Weights of a small transformer language model.
Size: width 64, MLP 256 GELU, 1.03M parameters.
Training: 103M tokens, 6257 steps.
Each number is 500 + 50 x the weight over its row's rms, rounded and kept within 0 to 999. Layers, rows and columns count from 0. Numbers have three digits each. The size before them is the row's rms in percent of the matrix's.

# layer 18 MLP up, 256x64, rms 0.343, rows 4-53, columns 0-63
099:484520494524427502460487585445519558532522517440472495493522557498447532420454421529541514543499557482570549613416451485478435479502493415466501482511578532550529490538469468494566459621418375
094:471489445442491476461433574567588545455441488632444500441520487539514511567479428497458444458487515408522423505512524457470563431454467513477486498538549499492457518496545550457625588595481473
104:557390606435525498539459523480494417386482558513443533584521545557477488556434451475478464542555541547541501477415487482606556482565532508495474424465457426486495485455555537501534500553567544
102:488568515521480484481492581497482522502423508505473527568448456503524673486554436591412506404456525490430503502460455434492457497534449447478491444527425533472558531507639445458488525520473493
105:562487543515448421475508537508554622514512489498499506448493501498452562451506458573481416510540472529553473408419482530414466492484507482493552536441423499532473522408601473654577521516489469
092:455556461443563523522557482499511385525511552417407484510386506616457453563483501546572582488517541513437498447462520490482379499490473523521464450488519518476473507601534398508478457517494458
089:499584459538454477595566481437481478547462501403501524524525462528517472471562525499476522533525445481523606581432606429511425519452486407562515568467467392411470495532524430493537470502467469
105:429480605515490481534519556549507514429534487486512553580544396474576493493492400504450455468515523443458455476478489523565502573525513528415414493471566484518464536389501616545599457500537495
091:422474493477507466425514468516480496508507524613491541464381540424518547504476602500396586519515470546451421478516563449459465546501524472510453505529516533395537533485577467542445619548535474
096:455526491514554495439554516444506474568580401476459387438519477560510568581454598452486473512502452560482518483485371489413518476562572537516495480529497463502440435461559521478602489482483451
092:497499590552584469373439512448511436491528470508530376447524487455533519489494379490480499518521488542459519469551527569495578541460451495508517486576470470546380474462472485412504490511569412
085:502463441465494385414465516450507541468477470477515468432546548524514533492431419454458507484568572627561449426520509553474546478441613447553564486487519406527443471485418481525517494498561489
099:486545486608491506553446400464574443552448501470431480434472473466456524516344504441508491479580461596529532525441516449541422519550410539476415541552506492503487496472512504519550507532566449
098:506585449529484479526620517501595512479512411552456571545548512469481530563565586562565489455485512612473484481471445477528526484520507529553529516454548400473388564550453489420508508456505554
108:507539466394451474476432505458565453545512470540499476522508523533590503561468455527453508450498545505525518411553519488506533538367464545534510524523522581486433523543631501430408555395513550
105:472519496507528377467456435443479477562520473518544515463478494554533494444446503501538486552562535492380360433486465466456481523473440478500463513511555506386527552427618455494473438502432545
100:439482583513558491501522481408547456604537396477485465535485516467542435576453442472605520513493442477464498418488531475487465504419597531554549633464470505477482474459462455531467502510425447
109:490489512533450530555480490511442421537447489493465579483495560424483488422466405593608566508490502401487445420537489561537570480465434527418435456494473477537475484472582554461591474458470463
093:530476584427437535426380514471467578555532487425395544437570590475404491492489421562499541518529539531516567474528455509435548457485454500507513586531457506471464544525586496489491486554507450
097:545407483526595554515400506553566535472559412467497521433483581511516525510436530570473517477486518516500538435487485482506546525453458537540496420606504442416518618530565472433520513442470423
109:469457583544559530502541430510469468539512575544490518515502513535528448580539461466562459552394539426479503446518494357466554479527525459506584479495475490393478430498465543399431581522469530
091:525518469414572470444385429490443446519525512478528498550423482547432513528495386498525456554538426434484489486533537463479524510513553524413479445568460410402518460464505568550598493530534454
099:532413531409510560515506571496556469582481534441542487506400547525622453432496449509559516444569459431461485555485610580444470554516554482475522441559437518497481494494504510565499563512433493
085:465535568506560517506564469404508438460515489469492475442572532485537491503511456429556464427452445506554497554506524560467542451553510456516495496467516584596396653575540449539543443511454445
110:417371526517519443478451431472446586548524468500473464502515504500509504602543520471598465545616503495485519476395589541505464472464468434408581519481480534443508545526457497471505511543477411
098:575605462541513479440438492468513514534458565456530432568420495561550563478472419524435495531442398507474507525437457543494568528566460458545505486524415501444499497566430559396439495439479525
100:507455575447562410423461546484505457504420441478452499416505486502480514559492412608489515467634556526466528535460422510515548416543483495460443484493490548391534478486483519514471494605520455
099:487468525451499568465653558435532506453493462490569470519542439404503477498518381439501486449543400486512461490370486491462507552517505425474480455496468463550490519433438432510497441470541442
097:494506480404556454581541461538549494578486495429385528548507439536500500512566588497547531516507450517485481482540481589559453536508443583571535612467554589526539511416486507535531428435514518
105:521486518456526573457471519510528419621549495448493548541600528453536482568493441461554481441463515441446497472525539516452551443469445547544488450534523589411494447495480662531528568495513452
101:531552544497557480507559533493488437484462453580476615603470450481463484594545456582457543492530513521427479468460527446490364505548390406565531527505478505537551488466484514445479508440460550
093:577466509444486556505508544474478509477493496418537534531534525585644382510509475427529549618506428565529557529440496491424400513486482556602567522453563494476492530534539514477498504509496473
108:380531506493459455451572492511575444571474566584480378476465481457535530390502416419421460534553538487553523573445420513477518472524519503510480440536558594551518508470479497466506505504544529
099:557549532484432486503581524505412537641538538453461411487462531421493496506470507508507518513498474451487466548463488585476590534444452512585557532639479442519412450466473478513482512568440495
088:440521476473524574477504457500491461453464547501418585634505469521543438529515458517452554480533527513509458444612568540555468542492510543566620446545435498533532521549489636467472477460456496
100:412552578448458467439473615443474499503398493527487489513520533586522549471383494505491480534480442436563526466564484440480487482466518483473438503431478483550538646566546577485476467503531460
096:503456533477476411528460426531550525437483523542513457432461495501661514588480470561496522440535490528561472491492467545439576514480476454560568565460553428449543429464469469451429560499407468
090:531514521507487525523504459498428455521476517498538532458475581545530453555539449443587374487434448456558573512417408533462500470535517384498520434489445471502480512497362606545466512502521533
091:521527525491611535472424498449413430505443533481523495488525520448486514508572427523523457462495522474442489458390525538522483535512642563569504468535540503367482526561449461453511483517424413
091:469525447547477481476606561561535490585504469400478571506500465454516544563461492385608457385481462513451465480551517565469418498443529454495469494573533468475483530550471507553475438595516491
116:383472533496491571478467501536546499533489525477429537491442499537457631474453560505445478502386563549536552507441493427491547495501418527460439533536463531462456534549531477484523551415512358
104:539536551553546527479527509437464587492520469535495430456532433472501580422477528463564474510549470518506434449463420572533526532456558568507527507620620495460399466532456443457511471444433441
103:501456581447583607493580550459528410514495513620534437516517528401527540562467417443479552572542505473502591519495534517455492598553530524542578517475464508448438445499492458544500482520480471
101:551435470598513465422559542468522466565460545517425443482456562535504467520513443501511524447502502567504485497481612515633486465516518444441486544489520515372468545529500369540477472567516447
098:591458616508435523476504504541468466537558557480583561488365475519543458564450469489499460491543492552469557629477422465518459481505461435506515556519531462563441612565521479504499515534466511
100:516379468472509520520610511450504476435377508530445502526477556612491543529588458458523629482505502480486555551414458488456392494498553492568482514480508518471471556504490535478528474592526512
092:595473528470527458436547520585479606609463485486399457540436580528448550540481560465595500497453578535546504473531507513474480453450401525523447412519517462407474525472512466523488513452465467
089:515480494427419442409468551487559534593492466582471459460588532541462503533480438377383502499487564598514519519465530536491540545502560514493502457504456429423436554539543454465447448527499491
103:438462364508563472523563467467513509490585517495475425454517477504498527417564430524528513531423534403494457430395490520521470527487564493487411581499515550425405493511593467474510458537500461
105:462469541567525520505491573557559539518510462559515612486509542455475535502487481473498485515587391522467441428530449414439544514528515510442518597435575580471553474419492384501462571518500443
# layer 18 MLP down (transposed), 256x64, rms 0.116, rows 4-53, columns 0-63
105:504546450524483482441423497516556506500428538459498569557429548473654468526429520558543481496525497503523504528520555428427451606433413500485572479427491457490537517593542429472567490481553517
088:586568480496519507521523469495564495528482595422502459486487577596564433461448491454496485477527474476564476416498574498596496495522485415487586554426449504423544438493420509497506459484625466
104:489417507507445456496561575464469533551464424492516522440449512498456509582545461540484463503515538510468454536513491460490568402383416598408475563524455483478473582496489528452438432563458594
097:520471495521476434350468492487546490471504492472548494473483482420506500507497475613487460545600421595478547558466528605527515528534491573443552519515488509539455574526379434504560559490465454
095:438568510440551505599563583540505463442495483534406488563501524485537461492473478406449508488505502377560553463525552492505546528609529558483396534520508455470604484504562553464478542450548499
091:487473537458501506540510491491413599395451477563547529450545454445447488450429551471386520525498471506550523543581489571448417514529483556495508480532409577556582488485510531499566586460428535
083:508577572490470567536453465546511436446508638459530466509546541479526552511504492480526469465516519498403484566522433525488512495472465556491521480493499400500427467545582383511541489514587358
106:468491482505460577435503445526587511507559556471561560546568564606515534472574485474519557458533554466567502524534513508445483667517554527501543498576424549563511474431542452488566503508440519
089:563519535584516521470528552554519448425553546491435506526607502570487482509574436513502554545427524532437509543466515444476499481473476500460567440503522577569578551416374475500534429439466429
093:537472552531386590518433498616471497605478491480478554522458466418548461435491569529566620507510500496492418594470486544486502569595524555473488507530532495533520455445453490539528500428503498
092:477507466490535565496500519458465510432520479507496452582448553443440483443512512442505569593450412571550459484551398469534547487380497452572443512516564413506511483416590475471490584446491488
089:497473441516468407438416491449513580437524625595507535528517534493554555483467509491457469434545578560464525492581586517522515593556513583539523510503492411480562496465538535527474488409537464
085:468475535440538555508541573566464547482516552505497448578470536571474511517523445545481524560475483408573527448470487582522541422425525426536594459484480536592421454530475534505549537615424534
098:517470472525539501397540421503599517504583510553491514439528556504494423497502476435582513439536511461471535578503443508454500495429413381412599451443419516483487450467507542493441538496472558
114:551581372535475495479538485554497577450496463493552420502498531518496557518488505500463547521426447509459521497582482556470464507514374372470554417433448469509478526588539505504465518491595566
111:585462521440399535545497589462495437552599463504584468469513458425448454460500529532494436512501509583365534475580463528492460460581502459450526483447482448558464430524503482415484457509489478
097:562474488472500534533554522495418593551539478438474344439513471475490510504560574481493480517486521467577501560537410533554493546484533443483493478499578485499427437559458442519439412497475623
110:495435535531473466509578514560461598494484527578506445473572413461571545465554471419503449573528532454465495587453428554489485407592470403507554519516468564533488506424527407456487514517506479
095:464530459524543506548533460425477504430529491491532472571510526580559529490454462483464487472354537553503557466515521453465534575462516532537581458455429402573532509430454532540535434455550626
096:488561529600457449509628518467433503477479456585451521548479412508409478537514513475500476551550541470553515505550462456582448496516510548463424548462440419467536497489416496446547441562608496
107:413552525475422536482553576462572546393455501499508591531487480523554478437519526516503517510505496518595430518467568448506580469486430502502493503415482510511497638456543471565576448492435418
083:498448577588429549496500540533559451510503523543532461458468498589485510579508507511436579490531513514379455586489470421550511401536566512448504507364508525473516484507442416442452519540522544
099:457461552551479437493482499450487538465486397525488414582509433480554410498471487460489418589423563471440554566523461550424573526473458449512491477472449460480536505437546528540497604572468576
090:417504565588552604511467457584536514473520525541535454489489556526533523517512491529543424534528501559520601448495518542506481586437604442432554497416486390439524465480506460572489553520548449
111:505496473496471476459543457516554482517524534521432471536441413454559398473382534547471399517490607535538393539478438494520543399497543551551428449487382476517555491462538526490490508541473494
099:465534578472545407524387476508464555511463460584494481452415459516597444516442463543450502504487478474498452507525431478555459520526558502500388566469461411539517541457570524544471606521464574
107:505497530504470508525420545535412527515523442486541505532555532606499544551555516482500508491484532619470451407454480543587425507593512475494526397489505517521396460509469506568361493529558516
097:560645445562520559436477548499473436559493428510463538455531547461578442555473460554475532545584473444498491473480528516457565498519531506476532438575487483424467537514515551587446596497443584
095:512552543545500489406449476483419447517510561518491497483525409484453528503531458502425505556427550524507449569633504583616428465434494508503493451504518539412409495528489520486419544424463527
100:550524469460565393537622508480520577438469436494515459506478545503478558464544590494516539525531488508476510488547555523414566498545427514407519554504506521567553599563562428494485443604476509
101:554614497529441472486553535504490504474553479520496448491453511511454542463522552485508547681567448513560495536457596504474414534552543389450474546465474550601502544520469549539552516531480483
095:508565518473451429455536487566502424382553486479517450471469430413532461457549557550486446434593566480548459450513436588388459474587513555508440488484562486574466493516449454476513489490503530
102:508509515503508559541498590430501546492426522469432514444415486421463579595534580534526414496462522432498437465560534491485373463466483497462500512629592487546518498526508478414485464497474466
094:452510541446485621516412521492511552467460445505556548467441399566486537509560412569533533464550512555450438513407558496593538557640519487470482449459516498460544498499497477455442505525470468
080:568509487515500522507511466523414524496470570428577542499499494429544483483430515494566496507552488431466515559500525493502452604483463544461458480517455348550400539440436466530488607612486459
103:530415577476603499478555497459446598523553493469456493603548506439544432540559445531529494500496462522548436571497559493595496480477396522483510555439541492418529569446559475441555525504556472
103:534547534537524483506550504561583590543593505479591531536549454536507583503543526521482538460417470497467444474555468468618558523411507539484494588543633500453466419503508520527499565492540461
090:527501541467474656480503508475541518502552490622549434555486452562419528568472473587507486520447478565502530529546509486491464591449502444485437448463458561497532424521487487450471447372535513
084:489547405460477419581466441539552496490479540539506539500463477578511509506441614420524462445575522509414619443492409561444529514502457466495506546517486499559583441424543480532508427523531478
091:510450500537583480531414424464465497629485514505523434514530425545514502473531571570493458486542605517483439518414507492506512508400498489640549524548477499503468562448530572581502459492502431
116:539420497490515467580528513423437474576415518577512422403537454481508390528542499493481493494554476374472585433539476444469502498500494460510519502515540475520566455542454460600395472504505543
098:523407547452540484451425526584482434505514569551564502546491536482469429542490527513566487531439503502498499472499564475545458585432352500476510497413388472476543480472530468477491500544628466
108:552549487478441470501507517478605497569502500446423442524466417519470489445512610497457400457535406423485391527558531487535465509618489489560517534513528507456494491542541459485525480372534480
110:536493566483538518465468477550561475457576550580506476485518473472457489449466416577450561544506598513460480536498527499466405552547490577588558490511535484457503376437642505528559547518501526
098:535489521557481352521488469473531504507442504552496460552555526541500517406469472529490455574494468563596488482435543581544482478420469565566535534487566529526504552428563545440390490414550477
105:530547471375570508621532522506519499459532494490483505563528541551501508431546528506500565487543455519382539519446399483427510486492516544479473417439545604494581527509501542522609549478543546
086:469478451459498492486471481471384490588453444362555590492430569489518540546460530577556525385448463458473504474452580490508483459480524437446517448572445514558504522519437484554525471571504474
084:449507510545527415491471457485437488487463503509569568398512542519590447469490553516622549480490608432501517482494438504524569398544557573469514453486483503561554472487584535391535509478504550
099:594539496574455551476481467403507533568468523410434496550521461544391569556525581523573465471530448469513502472498521470466535414523495533550610577582555470525493585473509435521482485545538512
108:507472464578494501450578590423492438500502469522571599477515472464444497493441608477513631477512498390475425420521424495493502410471478528558461549458448494560460491547461456518519549459510488